{"num_hidden_layers": 10, "hidden_size": 512, "num_attention_heads": 8, "num_key_value_heads": 1, "head_dim": 64, "intermediate_size": 2048, "vocab_size": 16384, "hidden_act": "gelu", "norm": "layernorm", "norm_place": "pre", "norm_eps": 1e-05, "positions": "rope", "rope_theta": 1000000.0, "rope_fraction": 1.0, "qk_norm": false, "attn_scale": 0.125, "bias": "none", "tie_word_embeddings": true, "parallel_block": true, "init": "trunc", "init_std_qkv": 0.0221, "init_std_o": 0.00493, "init_std_up": 0.0221, "init_std_down": 0.00246, "optimizer": "muon_variant", "learning_rate": 0.000998, "lr_mult_down": 2.0, "beta1": 0.95, "lr_head": 0.00573, "max_grad_norm": 0.5, "warmup_steps": 200, "schedule": "wsd", "decay_fraction": 0.8, "decay_shape": "linear", "final_lr_fraction": 0.0, "batch_tokens": 65536, "max_seq_len": 768, "doc_mask": true, "train_tokens": 727700000, "max_steps": 11104, "dataset": "wikipedia_en"}
Each number is 50 + 15 x the weight over its row's rms, rounded and kept within 0 to 99. Layers, rows and columns count from 0. The size before them is the row's rms in percent of the matrix's.

# up: layer 5 MLP up, 2048x512, rms 0.0757, rows 1465-1564, columns 192-223
# down: layer 5 MLP down (transposed), 2048x512, rms 0.152, rows 1465-1564, columns 192-223
up1465 105:51 73 61 35 55 54 58 44 56 26 38 39 35 68 45 78 67 65 38 72 33 76 54 35 56 59 63 42 51 57 41 54
down1465 103:48 39 51 32 65 73 41 48 40 24 34 58 62 40 51 37 66 42 40 59 44 38 24 52 23 59 32 51 44 49 67 31
up1466 100:52 39 62 60 54 34 63 48 46 62 83 72 58 39 62 38 78 55 74 52 37 53 46 44 63 52 65 52 87 53 68 66
down1466 091:57 70 38 67 60 38 50 37 81 42 43 55 55 56 44 75 47 50 29 62 47 54 54 92 62 31 39 39 39 72 24 61
up1467 104:22 40 55 28 76 48 57 37 88 63 39 30 52 55 57 51 57 65 35 58 29 43 60 50 28 28 43 51 54 56 43 67
down1467 099:73 72 59 33 51 41 64 43 30 26 50 39 28 50 46 60 35 49 31 52 64 65 23 24 56 39 39 76 45 31 86 53
up1468 104:52 39 59 22 41 51 45 45 61 35 29 52 36 83 16 29 32 67 55 27 45 64 51 25 68 39 88 61 53 37 37 51
down1468 099:69 37 70 81 67 63 44 68 51 38 45 70 42 42 66 42 65 54 51 45 45 56 41 73 26 42 44 51 64 46 68 50
up1469 097:83 44 50 66 93 65 64 37 44 61 57 50 66 69 59 28 41 59 65 35 44 47 91 51 78 70 61 42 43 56 49 67
down1469 102:33 53 54 31 39 42 20 41 51 54 49 52 20 50 47 72 37 56 66 45 78 68 29 45 30 40 51 56 37 50 65 45
up1470 100:50 89 63 42 62 33 70 64 31 57 43 57 46 28 76 48 48 26 56 42 50 48 34 35 54 49 69 52 56 51 52 49
down1470 096:40 45 62 31 26 40 57 38 51 50 67 67 35 58 30 33 54 36 35 69 39 21 33 53 26 64 34 52 60 26 44 75
up1471 101:64 61 41 58 56 42 44 54 46 50 57 61 51 58 66 19 27 47 55 47 60 74 65 74 48 68 69 55 66 36 64 67
down1471 099:40 32 44 50 35 40 59 48 40 48 55 43 37 55 53 46 43 47 32 31 29 54 65 33 48 45 14 64 48 50 61 31
up1472 100:53 51 32 52 63 47 51 49 59 72 45 51 46 28 61 48 54 88 38 57 77 45 47 60 48 34 46 40 24 71 64 63
down1472 097:42 72 36 72 30 30 49 31 53 73 43 42 57 60 30 40 54 38 45 48 63 30 53 53 40 39 40 56 55 91 61 18
up1473 093:27 27 77 37 64 32 53 65 45 45 58 54 67 36 73 68 38 19 43 57 61 23 50 57 50 38 66 77 26 65 45 46
down1473 095:78 59 50 40 41 50 41 20 72 61 44 44 28 58 34 40 72 62 42 63 73 69 50 39 46 68 51 37 53 31 37 39
up1474 099:54 37 60 56 49 61 60 43 54 88 55 61 66 34 62 62 49 34 26 47 46 79 43 20 41 45 37 22 49 57 53 76
down1474 097:40 63 72 60 20 61 77 80 33 52 57 23 57 81 66 47 39 61 37 42 81 63 44 61 52 29 66 68 42 49 59 34
up1475 099:47 52 24 50 50 66 67 46 43 78 37 52 69 40 60 44 45 44 64 00 31 46 44 55 33 78 62 45 45 25 62 50
down1475 100:78 26 60 53 58 30 07 67 51 50 53 61 54 42 42 70 66 50 43 60 24 30 49 62 57 44 67 68 35 66 64 61
up1476 102:72 37 42 56 42 25 52 48 58 37 63 57 36 48 43 53 50 68 40 66 52 31 37 47 45 42 47 31 59 73 42 61
down1476 102:15 53 54 47 65 55 74 67 48 14 33 53 74 49 53 39 52 50 47 62 53 86 60 42 50 89 37 55 33 46 29 41
up1477 105:39 63 59 60 80 50 29 45 31 40 09 35 58 65 70 55 44 33 36 52 74 53 46 46 62 46 47 66 37 30 46 73
down1477 105:17 52 40 25 44 44 39 57 39 52 80 23 48 53 55 45 33 59 25 66 41 55 53 47 56 52 50 42 58 51 27 52
up1478 110:67 50 68 39 67 61 36 61 47 47 38 47 51 42 58 56 15 63 68 59 43 53 37 62 61 54 68 44 59 22 39 53
down1478 107:32 62 25 57 83 47 37 67 42 50 55 43 57 88 59 46 43 53 32 18 39 25 69 41 26 42 77 09 59 81 49 69
up1479 103:76 64 24 53 63 38 47 38 64 47 69 46 17 46 56 42 56 43 75 57 84 57 45 38 22 37 48 45 36 44 57 44
down1479 102:44 31 54 58 61 49 42 45 24 48 27 50 17 43 45 42 63 68 34 33 36 40 16 67 47 64 67 45 46 28 30 42
up1480 096:53 51 35 35 46 56 61 67 54 46 38 40 53 25 43 51 56 53 31 34 62 74 71 11 39 50 60 60 63 47 40 52
down1480 099:56 60 47 65 62 63 40 35 48 77 40 80 36 32 47 59 33 74 34 41 39 42 37 22 35 73 42 41 46 76 54 35
up1481 100:63 64 28 15 57 66 44 49 65 58 50 31 41 63 42 47 47 62 70 44 52 57 46 58 33 43 63 43 57 24 61 69
down1481 102:00 52 37 58 37 79 75 40 46 32 52 21 38 45 56 49 61 59 69 42 12 65 18 60 71 62 40 81 58 53 55 33
up1482 091:71 36 23 41 49 32 42 46 85 45 79 27 74 32 35 59 36 55 39 15 51 61 40 56 45 50 93 63 55 41 32 51
down1482 095:41 46 40 46 30 66 51 56 55 58 32 67 50 58 41 43 53 53 60 41 40 29 50 66 52 33 14 41 49 65 69 63
up1483 101:59 29 47 51 48 46 50 51 44 61 68 84 61 52 37 59 57 27 23 36 55 99 38 28 48 37 54 31 56 38 56 59
down1483 101:54 69 21 63 25 58 40 74 63 50 18 68 47 39 36 36 24 16 45 45 80 36 63 48 66 44 42 44 41 62 21 25
up1484 102:23 62 39 45 54 38 66 38 68 41 21 23 29 80 46 50 73 36 54 32 51 69 45 47 55 41 55 38 35 48 49 51
down1484 102:62 45 56 45 41 50 40 40 54 47 52 28 59 54 36 44 47 51 39 62 49 61 70 28 67 99 61 63 38 45 63 42
up1485 103:69 49 64 36 48 46 73 69 58 72 33 38 51 79 41 27 77 63 52 42 75 35 54 83 32 22 89 67 52 57 54 47
down1485 098:25 78 56 35 27 45 07 57 44 48 44 43 58 10 21 77 40 61 41 56 33 69 43 46 52 48 54 17 60 61 50 57
up1486 098:46 37 86 48 47 56 49 41 58 53 40 59 64 38 36 68 46 56 43 28 39 36 51 66 78 66 41 53 40 47 58 36
down1486 094:51 47 38 67 54 40 46 47 69 55 57 18 78 36 68 20 60 38 57 93 45 47 47 38 23 43 53 41 62 37 38 37
up1487 107:63 63 70 55 32 42 63 39 70 63 45 45 58 56 45 48 33 28 58 65 54 95 42 54 62 47 15 48 33 38 26 54
down1487 111:72 51 33 55 66 71 63 28 48 55 45 65 47 57 66 41 43 49 62 45 53 50 61 64 42 38 60 72 32 43 57 53
up1488 095:76 42 52 76 43 43 24 40 44 55 39 30 54 53 73 63 35 51 65 42 22 35 54 47 64 37 41 32 71 47 72 58
down1488 099:43 29 41 51 48 44 50 21 30 36 37 55 63 48 62 49 39 59 43 58 92 52 54 43 40 73 61 62 40 45 41 68
up1489 094:49 35 54 42 48 58 42 17 42 47 55 55 49 59 79 74 54 55 30 67 57 63 32 35 47 57 60 31 30 53 52 34
down1489 093:66 54 57 22 61 56 59 68 55 55 34 49 30 62 48 70 40 48 53 40 43 19 42 59 15 65 33 67 61 37 20 50
up1490 096:35 38 44 54 56 46 20 49 52 76 62 56 50 37 58 47 47 74 18 65 48 51 56 59 64 39 32 43 49 52 80 53
down1490 092:46 51 34 63 55 31 51 71 33 52 41 43 46 51 44 36 35 21 70 33 35 45 48 51 21 70 37 46 55 76 46 35
up1491 104:43 77 51 45 58 29 43 65 41 43 28 39 60 50 60 56 55 71 39 66 76 61 32 20 58 42 19 43 67 49 45 52
down1491 095:51 55 41 72 32 64 42 53 59 49 40 45 90 64 70 66 33 29 64 55 48 40 43 63 44 26 54 61 44 52 25 62
up1492 108:56 38 59 59 62 40 46 44 29 58 56 61 46 64 49 18 25 52 39 63 65 43 43 40 69 76 76 22 72 43 54 77
down1492 101:37 65 32 38 39 69 66 63 30 70 66 32 59 40 43 40 23 59 65 38 40 43 61 46 38 51 48 46 33 38 52 46
up1493 105:65 57 33 65 39 49 45 64 55 59 56 67 67 31 67 77 47 63 64 33 50 58 73 40 50 36 16 33 82 70 60 43
down1493 105:37 48 24 35 47 54 54 38 63 89 52 53 51 44 51 72 26 47 56 40 61 58 53 53 47 50 25 72 58 40 55 66
up1494 094:30 44 48 22 53 76 61 46 45 56 48 53 74 24 53 35 77 72 61 59 55 22 45 56 27 43 57 29 49 28 60 38
down1494 092:67 55 48 49 54 11 47 49 62 47 53 57 36 55 53 47 24 38 38 38 47 57 44 58 50 55 35 57 36 65 46 65
up1495 100:48 55 48 31 71 59 35 56 63 42 58 69 47 68 62 75 65 43 53 59 78 53 19 46 66 50 33 38 45 30 48 60
down1495 099:61 57 43 37 34 56 40 49 64 63 65 54 44 28 50 30 20 28 53 02 29 59 70 62 52 40 50 76 50 53 39 70
up1496 100:50 46 20 49 38 15 63 45 50 60 39 72 72 44 57 49 39 28 65 49 70 49 57 43 62 58 77 52 54 46 43 66
down1496 100:52 27 82 37 48 78 59 37 43 41 36 56 56 48 74 48 43 42 73 44 19 62 41 69 49 58 38 40 27 61 43 53
up1497 097:44 43 65 25 41 44 38 37 51 38 57 37 57 66 37 40 57 40 61 40 35 71 44 63 54 56 65 62 47 34 66 39
down1497 091:46 49 61 42 41 64 53 49 58 57 35 51 67 36 27 36 84 51 51 54 52 63 62 69 42 48 46 48 63 47 31 60
up1498 094:54 77 28 67 41 48 43 34 35 61 74 57 34 55 28 58 40 50 28 26 59 55 44 67 49 59 42 43 73 70 13 63
down1498 095:35 39 71 37 28 55 36 63 45 45 78 30 72 86 38 33 46 32 23 83 40 47 60 37 43 23 40 45 24 65 60 48
up1499 098:60 61 61 45 51 57 65 29 58 57 41 44 48 29 57 81 37 37 68 61 49 33 79 57 69 44 56 55 55 42 56 41
down1499 102:41 68 48 48 63 67 60 33 52 43 52 70 34 49 49 44 53 33 41 59 65 53 22 59 31 45 43 33 30 62 79 69
up1500 103:52 44 71 62 50 54 59 75 44 77 77 67 75 42 70 22 27 33 65 52 54 43 51 63 29 34 50 41 51 73 64 53
down1500 103:35 67 44 59 50 60 39 23 49 47 46 58 64 49 56 51 29 69 61 34 40 38 49 58 40 53 37 34 23 35 37 33
up1501 099:59 36 12 29 57 46 52 71 71 43 64 26 43 36 41 36 51 46 31 29 35 68 22 44 73 46 60 32 56 63 37 50
down1501 096:42 44 73 85 70 55 51 43 32 13 83 75 29 69 49 27 25 52 51 76 51 30 80 54 37 36 39 43 67 54 33 63
up1502 102:13 18 66 74 65 53 71 39 65 50 54 30 62 33 54 77 55 72 89 42 44 59 70 39 52 66 66 69 53 55 50 60
down1502 094:60 78 49 37 25 79 42 67 48 59 44 50 50 64 61 30 46 38 45 51 60 45 47 58 59 40 33 25 44 38 55 69
up1503 099:50 52 50 67 54 42 34 56 55 25 60 27 85 28 65 37 46 66 66 41 32 51 30 47 27 44 42 40 40 35 20 52
down1503 097:60 30 24 55 54 59 18 71 22 95 49 99 36 40 53 74 46 23 59 56 68 77 64 64 63 63 69 39 32 49 65 35
up1504 107:52 54 65 89 75 16 53 42 49 42 54 49 57 60 52 72 59 82 65 64 39 45 49 25 28 60 55 66 38 42 45 59
down1504 107:67 46 93 47 33 38 34 48 64 49 27 40 37 54 51 64 52 38 92 39 46 66 37 44 35 63 52 46 34 81 58 52
up1505 101:60 65 62 33 35 49 44 28 43 53 46 57 49 36 50 59 35 48 41 17 51 54 50 77 43 28 46 29 36 34 39 63
down1505 100:38 63 46 51 50 20 61 56 46 49 41 56 58 67 43 47 41 55 57 48 51 28 57 63 51 64 50 51 47 74 51 40
up1506 091:55 37 56 45 47 63 65 19 30 54 03 63 73 67 63 62 61 45 73 54 29 89 40 57 42 39 33 48 27 63 51 40
down1506 094:40 45 48 57 62 29 25 43 38 33 80 39 43 65 57 47 19 64 16 33 29 26 42 79 45 62 58 44 65 69 33 55
up1507 101:46 57 55 74 54 52 31 61 53 25 66 54 65 64 35 65 67 58 67 53 46 73 56 57 34 67 66 55 49 58 42 52
down1507 101:40 69 49 35 34 75 51 52 64 59 48 51 47 47 47 52 76 44 42 71 65 48 51 57 38 51 50 34 61 63 56 31
up1508 108:22 70 28 65 35 48 75 61 06 56 53 25 52 39 36 56 58 56 62 14 52 38 49 67 49 10 59 52 61 53 46 71
down1508 105:37 26 49 52 57 47 51 63 64 41 81 51 12 54 34 36 54 50 55 59 39 69 48 41 47 35 53 57 59 75 46 41
up1509 099:38 58 40 67 59 36 54 40 41 67 36 25 42 61 53 54 37 51 24 99 67 45 50 82 39 47 30 66 56 55 63 34
down1509 094:58 62 50 37 64 59 52 70 59 45 45 42 49 50 43 54 76 47 34 17 50 36 43 54 83 84 62 49 50 43 35 46
up1510 106:62 66 54 63 52 67 26 49 86 27 34 57 54 42 49 57 37 59 60 33 64 33 55 47 38 44 68 49 40 71 58 54
down1510 114:61 42 43 34 48 62 45 34 60 56 29 63 65 37 58 23 30 58 45 75 56 35 49 31 31 26 64 47 50 72 40 48
up1511 097:55 60 43 41 37 62 50 57 48 62 18 17 77 30 45 43 38 35 51 52 90 37 47 41 51 64 52 78 67 51 52 38
down1511 103:62 28 30 56 38 18 51 48 37 58 74 50 33 73 55 61 43 63 70 59 51 81 65 56 50 34 28 33 50 45 47 33
up1512 097:60 57 53 68 73 40 13 41 14 31 57 57 56 35 44 37 58 67 41 46 37 50 37 77 56 38 63 23 84 45 65 33
down1512 098:56 65 33 31 40 70 58 44 47 78 30 51 51 28 79 65 33 45 63 37 29 47 25 40 25 65 51 52 35 26 57 48
up1513 099:51 59 68 81 48 27 67 99 44 36 45 51 33 44 46 72 84 39 36 57 43 58 50 47 64 59 59 53 43 55 42 60
down1513 099:60 34 58 35 51 62 52 42 52 85 49 44 47 44 25 37 69 27 54 52 48 44 12 43 41 38 56 44 58 45 46 30
up1514 099:25 36 32 96 49 81 52 35 53 44 66 52 48 38 27 78 37 51 87 56 52 49 72 51 74 54 74 49 55 45 66 34
down1514 100:49 46 38 39 21 28 78 73 44 38 48 24 56 49 67 42 64 26 39 34 37 72 73 56 31 34 32 67 55 40 37 59
up1515 101:59 41 30 71 62 52 71 69 71 58 54 19 85 73 29 65 26 71 48 37 48 47 51 83 66 61 40 46 34 45 39 34
down1515 101:63 49 48 32 42 34 52 30 66 42 33 53 52 45 53 26 30 41 39 71 50 33 38 56 36 41 43 55 64 23 54 63
up1516 095:29 51 29 14 59 46 59 40 46 55 33 55 46 67 53 57 48 50 40 34 66 46 30 50 60 78 33 54 48 45 27 29
down1516 094:52 44 24 49 45 54 49 68 42 53 89 40 62 41 53 40 34 41 41 34 22 45 29 63 63 25 74 56 42 62 63 51
up1517 103:94 32 88 59 29 32 28 81 59 66 32 50 64 77 40 55 53 39 42 50 61 45 29 57 44 60 65 54 66 67 45 82
down1517 099:44 60 31 53 32 40 58 50 56 70 49 34 55 40 57 44 51 49 60 33 42 72 54 36 54 44 52 48 63 49 35 70
up1518 099:30 61 30 22 26 56 57 90 43 48 52 34 58 27 51 59 78 53 54 60 31 70 30 49 28 99 49 46 38 58 56 47
down1518 097:47 36 68 58 52 60 69 25 72 45 17 50 43 73 45 61 40 54 31 61 53 24 57 46 62 35 42 72 48 52 42 42
up1519 102:40 36 45 20 41 50 34 39 45 51 65 42 56 67 66 44 52 63 48 44 26 34 72 65 55 56 22 37 39 20 62 43
down1519 104:55 40 53 42 60 36 52 47 61 47 37 20 37 26 80 60 32 59 54 81 52 61 64 63 55 29 44 49 71 67 56 27
up1520 100:32 42 60 43 27 48 49 18 53 40 37 37 64 58 73 26 52 76 05 46 66 43 67 91 62 38 55 60 52 58 38 45
down1520 097:52 49 48 22 62 32 29 57 58 53 27 59 51 57 32 48 28 17 52 57 74 59 36 53 37 33 45 20 56 65 57 64
up1521 096:65 54 58 43 51 34 22 55 45 23 58 20 52 53 27 61 46 51 68 51 61 50 77 44 30 58 53 45 39 52 60 66
down1521 095:51 60 57 39 59 61 54 58 67 62 47 78 38 71 71 38 60 62 34 62 66 50 62 55 66 66 52 65 63 55 50 34
up1522 099:61 54 62 48 73 44 33 77 60 36 74 62 56 55 53 38 44 63 66 47 54 55 38 42 49 83 15 54 27 56 29 38
down1522 100:64 37 46 36 60 31 70 49 79 70 55 37 59 65 44 46 33 52 55 59 56 69 61 48 34 48 57 41 36 49 56 54
up1523 105:19 64 72 50 54 44 47 51 48 64 46 61 34 27 74 32 48 64 77 55 51 47 51 18 57 57 47 56 29 56 61 27
down1523 102:45 66 46 48 44 54 28 22 35 60 68 43 55 54 39 56 65 35 54 65 51 70 25 41 49 62 44 63 48 56 34 68
up1524 099:57 41 64 49 45 65 35 59 44 46 60 57 88 48 54 60 71 48 49 60 49 57 41 51 71 30 25 37 37 44 47 51
down1524 100:51 13 54 17 70 43 61 47 52 53 51 51 49 49 79 65 45 58 52 39 52 29 43 50 18 47 46 59 55 35 35 49
up1525 103:26 51 58 31 50 63 72 59 46 63 51 49 54 34 55 45 27 35 49 61 58 41 32 50 38 49 22 45 49 51 52 26
down1525 096:63 73 37 55 56 53 44 66 50 59 54 36 47 60 43 39 43 48 43 59 26 50 56 68 67 37 55 49 47 62 49 63
up1526 105:43 41 81 41 51 45 68 36 53 70 57 65 33 45 42 31 76 47 38 73 78 68 52 55 43 21 63 40 38 50 46 28
down1526 111:30 42 19 22 68 34 46 63 52 36 37 62 40 51 60 73 58 50 38 47 85 52 55 59 13 57 48 41 41 81 42 51
up1527 098:57 62 51 27 31 59 64 47 38 57 64 60 77 59 65 69 71 40 55 72 76 40 52 56 67 65 02 47 65 58 30 56
down1527 100:47 62 43 47 51 26 45 37 35 02 55 38 55 31 39 51 37 54 40 64 18 46 39 78 41 62 22 51 48 06 51 43
up1528 099:56 43 48 63 96 31 68 48 57 46 50 24 47 62 27 51 35 79 56 28 60 51 49 52 40 47 44 73 66 54 13 26
down1528 098:37 63 45 35 50 41 44 27 54 48 56 33 72 26 75 47 47 31 54 59 28 49 56 54 69 49 49 76 47 31 43 52
up1529 102:55 56 17 63 48 54 66 63 62 31 61 47 41 31 50 62 71 52 50 50 70 50 64 71 72 77 72 52 60 67 42 63
down1529 113:35 80 58 27 68 57 52 58 46 46 25 41 47 60 71 50 67 38 81 46 66 42 62 57 49 34 66 67 35 46 17 57
up1530 099:37 56 20 75 61 69 51 40 43 51 58 30 26 35 54 62 32 31 89 56 57 56 42 30 51 45 66 56 67 42 32 63
down1530 094:47 56 68 24 60 54 50 57 49 55 49 64 29 68 68 46 39 56 37 46 38 38 42 69 27 41 45 51 54 64 50 53
up1531 102:74 48 67 64 60 58 54 40 57 27 39 50 40 48 32 49 43 47 83 43 28 40 52 64 63 56 59 55 45 42 68 46
down1531 099:53 50 50 41 36 46 37 47 27 52 56 42 23 73 66 74 54 59 77 55 51 77 36 48 47 49 65 73 29 49 45 52
up1532 097:37 39 37 70 23 64 74 47 59 62 56 37 63 56 61 27 42 62 43 64 33 27 15 67 24 42 68 42 53 50 67 44
down1532 105:28 56 43 40 41 32 58 62 28 55 40 53 20 72 53 65 62 41 45 58 44 62 30 62 22 96 41 52 52 58 53 39
up1533 090:45 71 49 56 38 37 68 63 63 62 43 66 20 50 57 47 67 67 41 42 43 63 44 28 53 29 56 60 35 55 54 59
down1533 088:46 25 46 45 39 62 50 45 54 36 69 55 82 52 28 61 32 31 46 39 38 83 23 73 57 65 51 58 84 52 78 42
up1534 108:25 46 38 40 50 29 65 35 67 69 67 51 77 18 37 45 40 47 48 48 28 59 70 40 49 37 47 51 45 80 55 68
down1534 112:39 63 41 34 83 60 57 50 67 56 54 39 25 68 35 28 50 43 50 46 45 23 39 39 84 44 79 41 70 67 66 31
up1535 098:39 46 57 65 50 60 53 42 46 53 61 42 58 49 34 55 40 53 76 46 34 52 75 71 60 49 81 64 51 54 47 58
down1535 099:79 36 39 45 15 33 48 52 48 55 22 67 44 50 45 28 65 58 58 42 68 45 42 49 17 23 31 61 72 32 51 38
up1536 097:31 84 67 57 18 33 71 46 62 36 30 35 56 51 57 45 32 44 42 60 56 31 65 51 80 56 61 69 53 57 61 56
down1536 093:66 11 64 43 66 42 61 63 31 53 66 32 50 67 40 34 67 67 42 41 62 65 42 57 13 77 32 32 26 40 55 53
up1537 097:57 68 48 48 58 71 64 47 37 25 38 60 53 54 59 54 41 56 68 54 58 18 58 54 76 23 44 60 37 39 73 78
down1537 098:40 53 29 49 59 41 61 53 53 66 68 71 39 37 49 28 56 58 34 60 36 89 46 50 25 70 39 66 69 26 25 67
up1538 099:44 26 51 66 48 75 41 39 43 55 42 61 84 54 48 63 53 40 56 44 61 76 52 43 33 43 67 46 41 68 42 34
down1538 098:46 54 52 38 47 72 58 41 42 76 54 49 23 20 56 41 29 56 26 49 21 59 44 37 45 27 52 37 64 42 45 60
up1539 096:48 61 45 44 49 52 68 62 81 60 48 65 52 30 52 44 54 53 76 73 67 31 60 54 42 35 89 76 62 44 83 66
down1539 104:29 47 50 63 68 30 67 36 27 68 29 45 40 45 44 30 63 44 41 38 51 59 35 56 69 29 51 39 40 29 33 54
up1540 105:37 41 47 42 40 63 72 29 41 52 53 42 57 73 70 58 44 51 49 55 52 53 51 54 55 46 44 47 64 34 57 58
down1540 101:84 51 33 50 48 50 32 57 37 29 63 54 42 39 77 50 54 50 57 79 32 57 53 35 40 14 64 40 40 81 34 49
up1541 098:52 44 47 35 37 29 25 85 56 66 39 51 63 54 66 41 75 75 56 31 58 63 54 56 41 56 43 82 55 51 70 46
down1541 089:31 53 21 72 57 35 60 21 57 34 61 45 51 62 30 36 39 33 60 54 52 40 68 40 24 19 40 27 52 58 27 51
up1542 105:35 62 63 61 38 57 43 20 46 76 42 57 48 44 48 54 43 46 37 56 38 42 51 46 43 73 61 34 77 33 50 44
down1542 104:37 24 58 55 45 67 47 50 37 63 59 48 22 44 58 53 73 42 42 66 20 63 41 50 44 49 39 48 53 51 46 30
up1543 101:44 69 53 69 48 64 63 40 72 43 57 52 44 38 47 55 36 59 55 69 68 57 88 45 45 55 38 62 56 50 59 51
down1543 100:76 50 34 44 63 28 41 73 31 37 44 65 29 65 48 66 67 63 49 36 24 13 65 63 68 71 57 59 47 63 61 48
up1544 098:55 61 62 34 65 43 42 36 57 61 75 49 61 45 51 79 47 30 42 62 47 36 50 29 60 70 74 82 65 41 47 54
down1544 094:41 47 41 47 52 52 68 89 37 62 37 65 42 67 37 37 53 61 53 49 39 37 62 60 40 45 54 29 31 49 70 73
up1545 096:53 73 52 27 94 53 37 31 36 49 53 45 59 69 48 75 63 64 49 69 48 33 70 50 58 58 53 89 53 60 60 60
down1545 095:54 36 44 55 17 71 35 35 61 38 52 80 62 68 62 44 29 31 71 37 30 77 49 09 47 12 41 61 50 57 55 33
up1546 101:21 60 60 41 39 52 65 48 50 40 58 53 70 68 46 66 42 39 57 58 71 55 59 37 35 55 64 67 61 22 47 41
down1546 098:62 20 63 73 58 61 40 43 30 41 45 29 40 46 48 46 64 60 60 33 33 59 25 49 58 61 33 50 70 12 32 67
up1547 099:35 54 26 34 39 60 51 42 68 23 00 49 48 41 50 45 88 43 33 42 49 65 34 39 44 23 38 61 62 58 41 41
down1547 099:46 65 44 38 51 26 42 40 36 38 46 43 58 76 83 56 38 59 55 46 61 60 38 56 40 66 64 29 55 39 38 58
up1548 088:33 38 51 68 54 36 44 64 49 14 42 21 48 48 57 62 46 54 72 53 36 74 37 62 63 59 63 45 66 69 60 86
down1548 092:44 59 45 41 16 51 59 31 50 83 60 44 43 58 27 41 37 53 47 54 75 46 43 50 23 54 41 42 42 50 20 00
up1549 094:65 17 35 67 28 52 38 56 24 49 69 43 59 44 70 43 43 67 38 61 45 77 63 37 39 29 33 64 35 39 41 47
down1549 092:58 38 75 33 40 37 59 56 71 41 48 58 53 45 42 56 72 15 37 40 42 22 43 44 70 57 40 39 46 52 49 43
up1550 097:61 49 50 50 41 28 71 39 58 65 30 29 68 55 75 61 45 53 38 36 54 42 54 78 60 52 67 52 66 66 54 42
down1550 091:51 57 40 43 59 73 73 48 77 27 58 76 41 38 64 52 27 46 44 59 60 51 61 47 53 33 53 49 47 20 61 81
up1551 088:74 54 42 43 60 66 49 59 40 50 31 49 42 43 63 49 42 21 48 31 69 22 53 47 51 60 40 48 53 54 61 52
down1551 089:37 61 56 58 36 52 40 44 49 59 71 46 35 56 36 51 29 35 53 55 33 45 22 64 43 29 54 84 54 52 15 32
up1552 100:06 37 45 73 79 56 42 56 58 29 37 65 56 47 53 54 40 50 41 51 69 44 45 56 39 16 82 61 15 66 67 38
down1552 099:36 41 40 60 42 75 34 30 61 46 61 25 47 51 63 35 83 61 41 82 49 51 44 42 22 64 49 70 72 49 26 36
up1553 096:60 47 41 30 54 19 60 46 54 43 39 29 71 39 30 32 47 38 29 15 34 43 45 58 45 38 17 63 47 50 72 66
down1553 099:53 70 46 60 68 62 34 54 26 61 51 69 49 80 48 71 59 65 55 76 45 56 50 54 82 57 73 32 68 05 14 43
up1554 100:64 68 48 69 62 60 26 45 45 57 42 57 69 67 42 50 34 80 47 74 62 78 74 66 72 30 39 59 42 54 60 46
down1554 096:50 65 53 67 57 70 39 40 35 26 42 38 45 54 34 74 53 69 51 44 42 57 37 37 44 52 55 37 63 53 33 32
up1555 092:42 53 44 48 68 71 52 47 42 69 56 73 57 53 44 54 52 57 55 56 29 83 21 38 74 52 70 45 51 66 50 45
down1555 093:55 63 66 50 24 44 55 50 63 49 27 51 54 53 72 36 66 43 33 57 65 47 70 58 20 41 55 62 34 42 45 45
up1556 099:70 52 35 68 71 56 42 61 55 51 42 64 39 59 64 61 57 46 62 63 50 77 59 58 38 00 26 58 63 43 45 30
down1556 102:42 40 48 17 34 71 56 65 28 68 49 30 47 50 54 51 54 61 39 47 58 45 59 50 33 54 42 71 55 08 50 57
up1557 103:49 63 51 25 36 18 61 72 61 54 60 51 61 51 80 55 79 15 58 81 50 42 46 59 63 63 80 48 47 60 69 53
down1557 098:40 45 59 49 48 60 44 38 43 50 36 30 32 58 50 55 56 48 36 45 68 54 48 64 56 44 28 54 76 32 31 40
up1558 100:49 30 38 51 14 45 52 88 16 44 73 69 47 63 55 67 40 54 72 36 63 59 81 58 65 77 71 59 51 48 48 57
down1558 096:58 44 54 59 32 62 55 23 28 78 36 38 54 58 54 60 26 66 40 56 38 45 74 58 70 53 37 54 59 54 41 35
up1559 104:27 58 31 62 52 24 26 41 42 46 58 60 43 38 26 30 60 43 42 51 60 66 50 55 55 55 42 53 50 48 71 61
down1559 098:32 27 50 45 49 47 35 55 36 41 42 46 77 41 24 67 42 26 23 31 33 55 58 29 30 52 63 45 31 14 63 48
up1560 102:55 89 64 47 25 52 34 46 30 36 22 84 78 62 35 57 32 56 43 45 42 63 45 35 63 41 54 37 51 25 45 48
down1560 098:24 17 46 47 39 29 49 64 44 46 71 44 48 72 58 34 36 63 73 43 24 56 66 43 30 63 72 50 55 50 49 37
up1561 096:45 37 39 21 37 16 52 40 57 36 40 53 34 69 65 44 54 58 27 64 35 39 60 50 60 47 54 52 52 18 56 64
down1561 103:84 65 50 71 62 59 51 41 50 51 94 26 59 44 70 46 42 66 48 43 51 49 61 38 32 35 71 25 64 57 43 41
up1562 093:23 47 45 49 50 68 68 82 53 47 58 54 46 42 34 44 54 55 48 57 70 65 54 57 56 30 24 33 37 61 70 73
down1562 091:69 42 62 41 50 49 48 46 77 38 37 43 33 48 73 46 49 63 32 46 16 36 36 51 45 76 48 55 47 35 27 61
up1563 093:75 31 68 49 80 34 63 37 58 42 26 34 51 53 57 51 68 37 62 66 57 56 29 58 49 57 52 48 48 57 81 69
down1563 089:20 46 06 76 21 63 70 58 37 72 60 17 61 43 31 54 26 51 30 61 47 37 53 66 29 55 70 54 47 68 44 45
up1564 099:30 73 45 61 34 43 33 49 39 43 56 41 27 60 42 48 47 49 46 58 30 77 41 54 29 51 74 54 63 40 40 42
down1564 092:47 42 54 37 73 60 55 32 34 45 47 72 89 44 50 46 50 38 42 52 65 33 52 65 25 45 26 55 40 62 58 47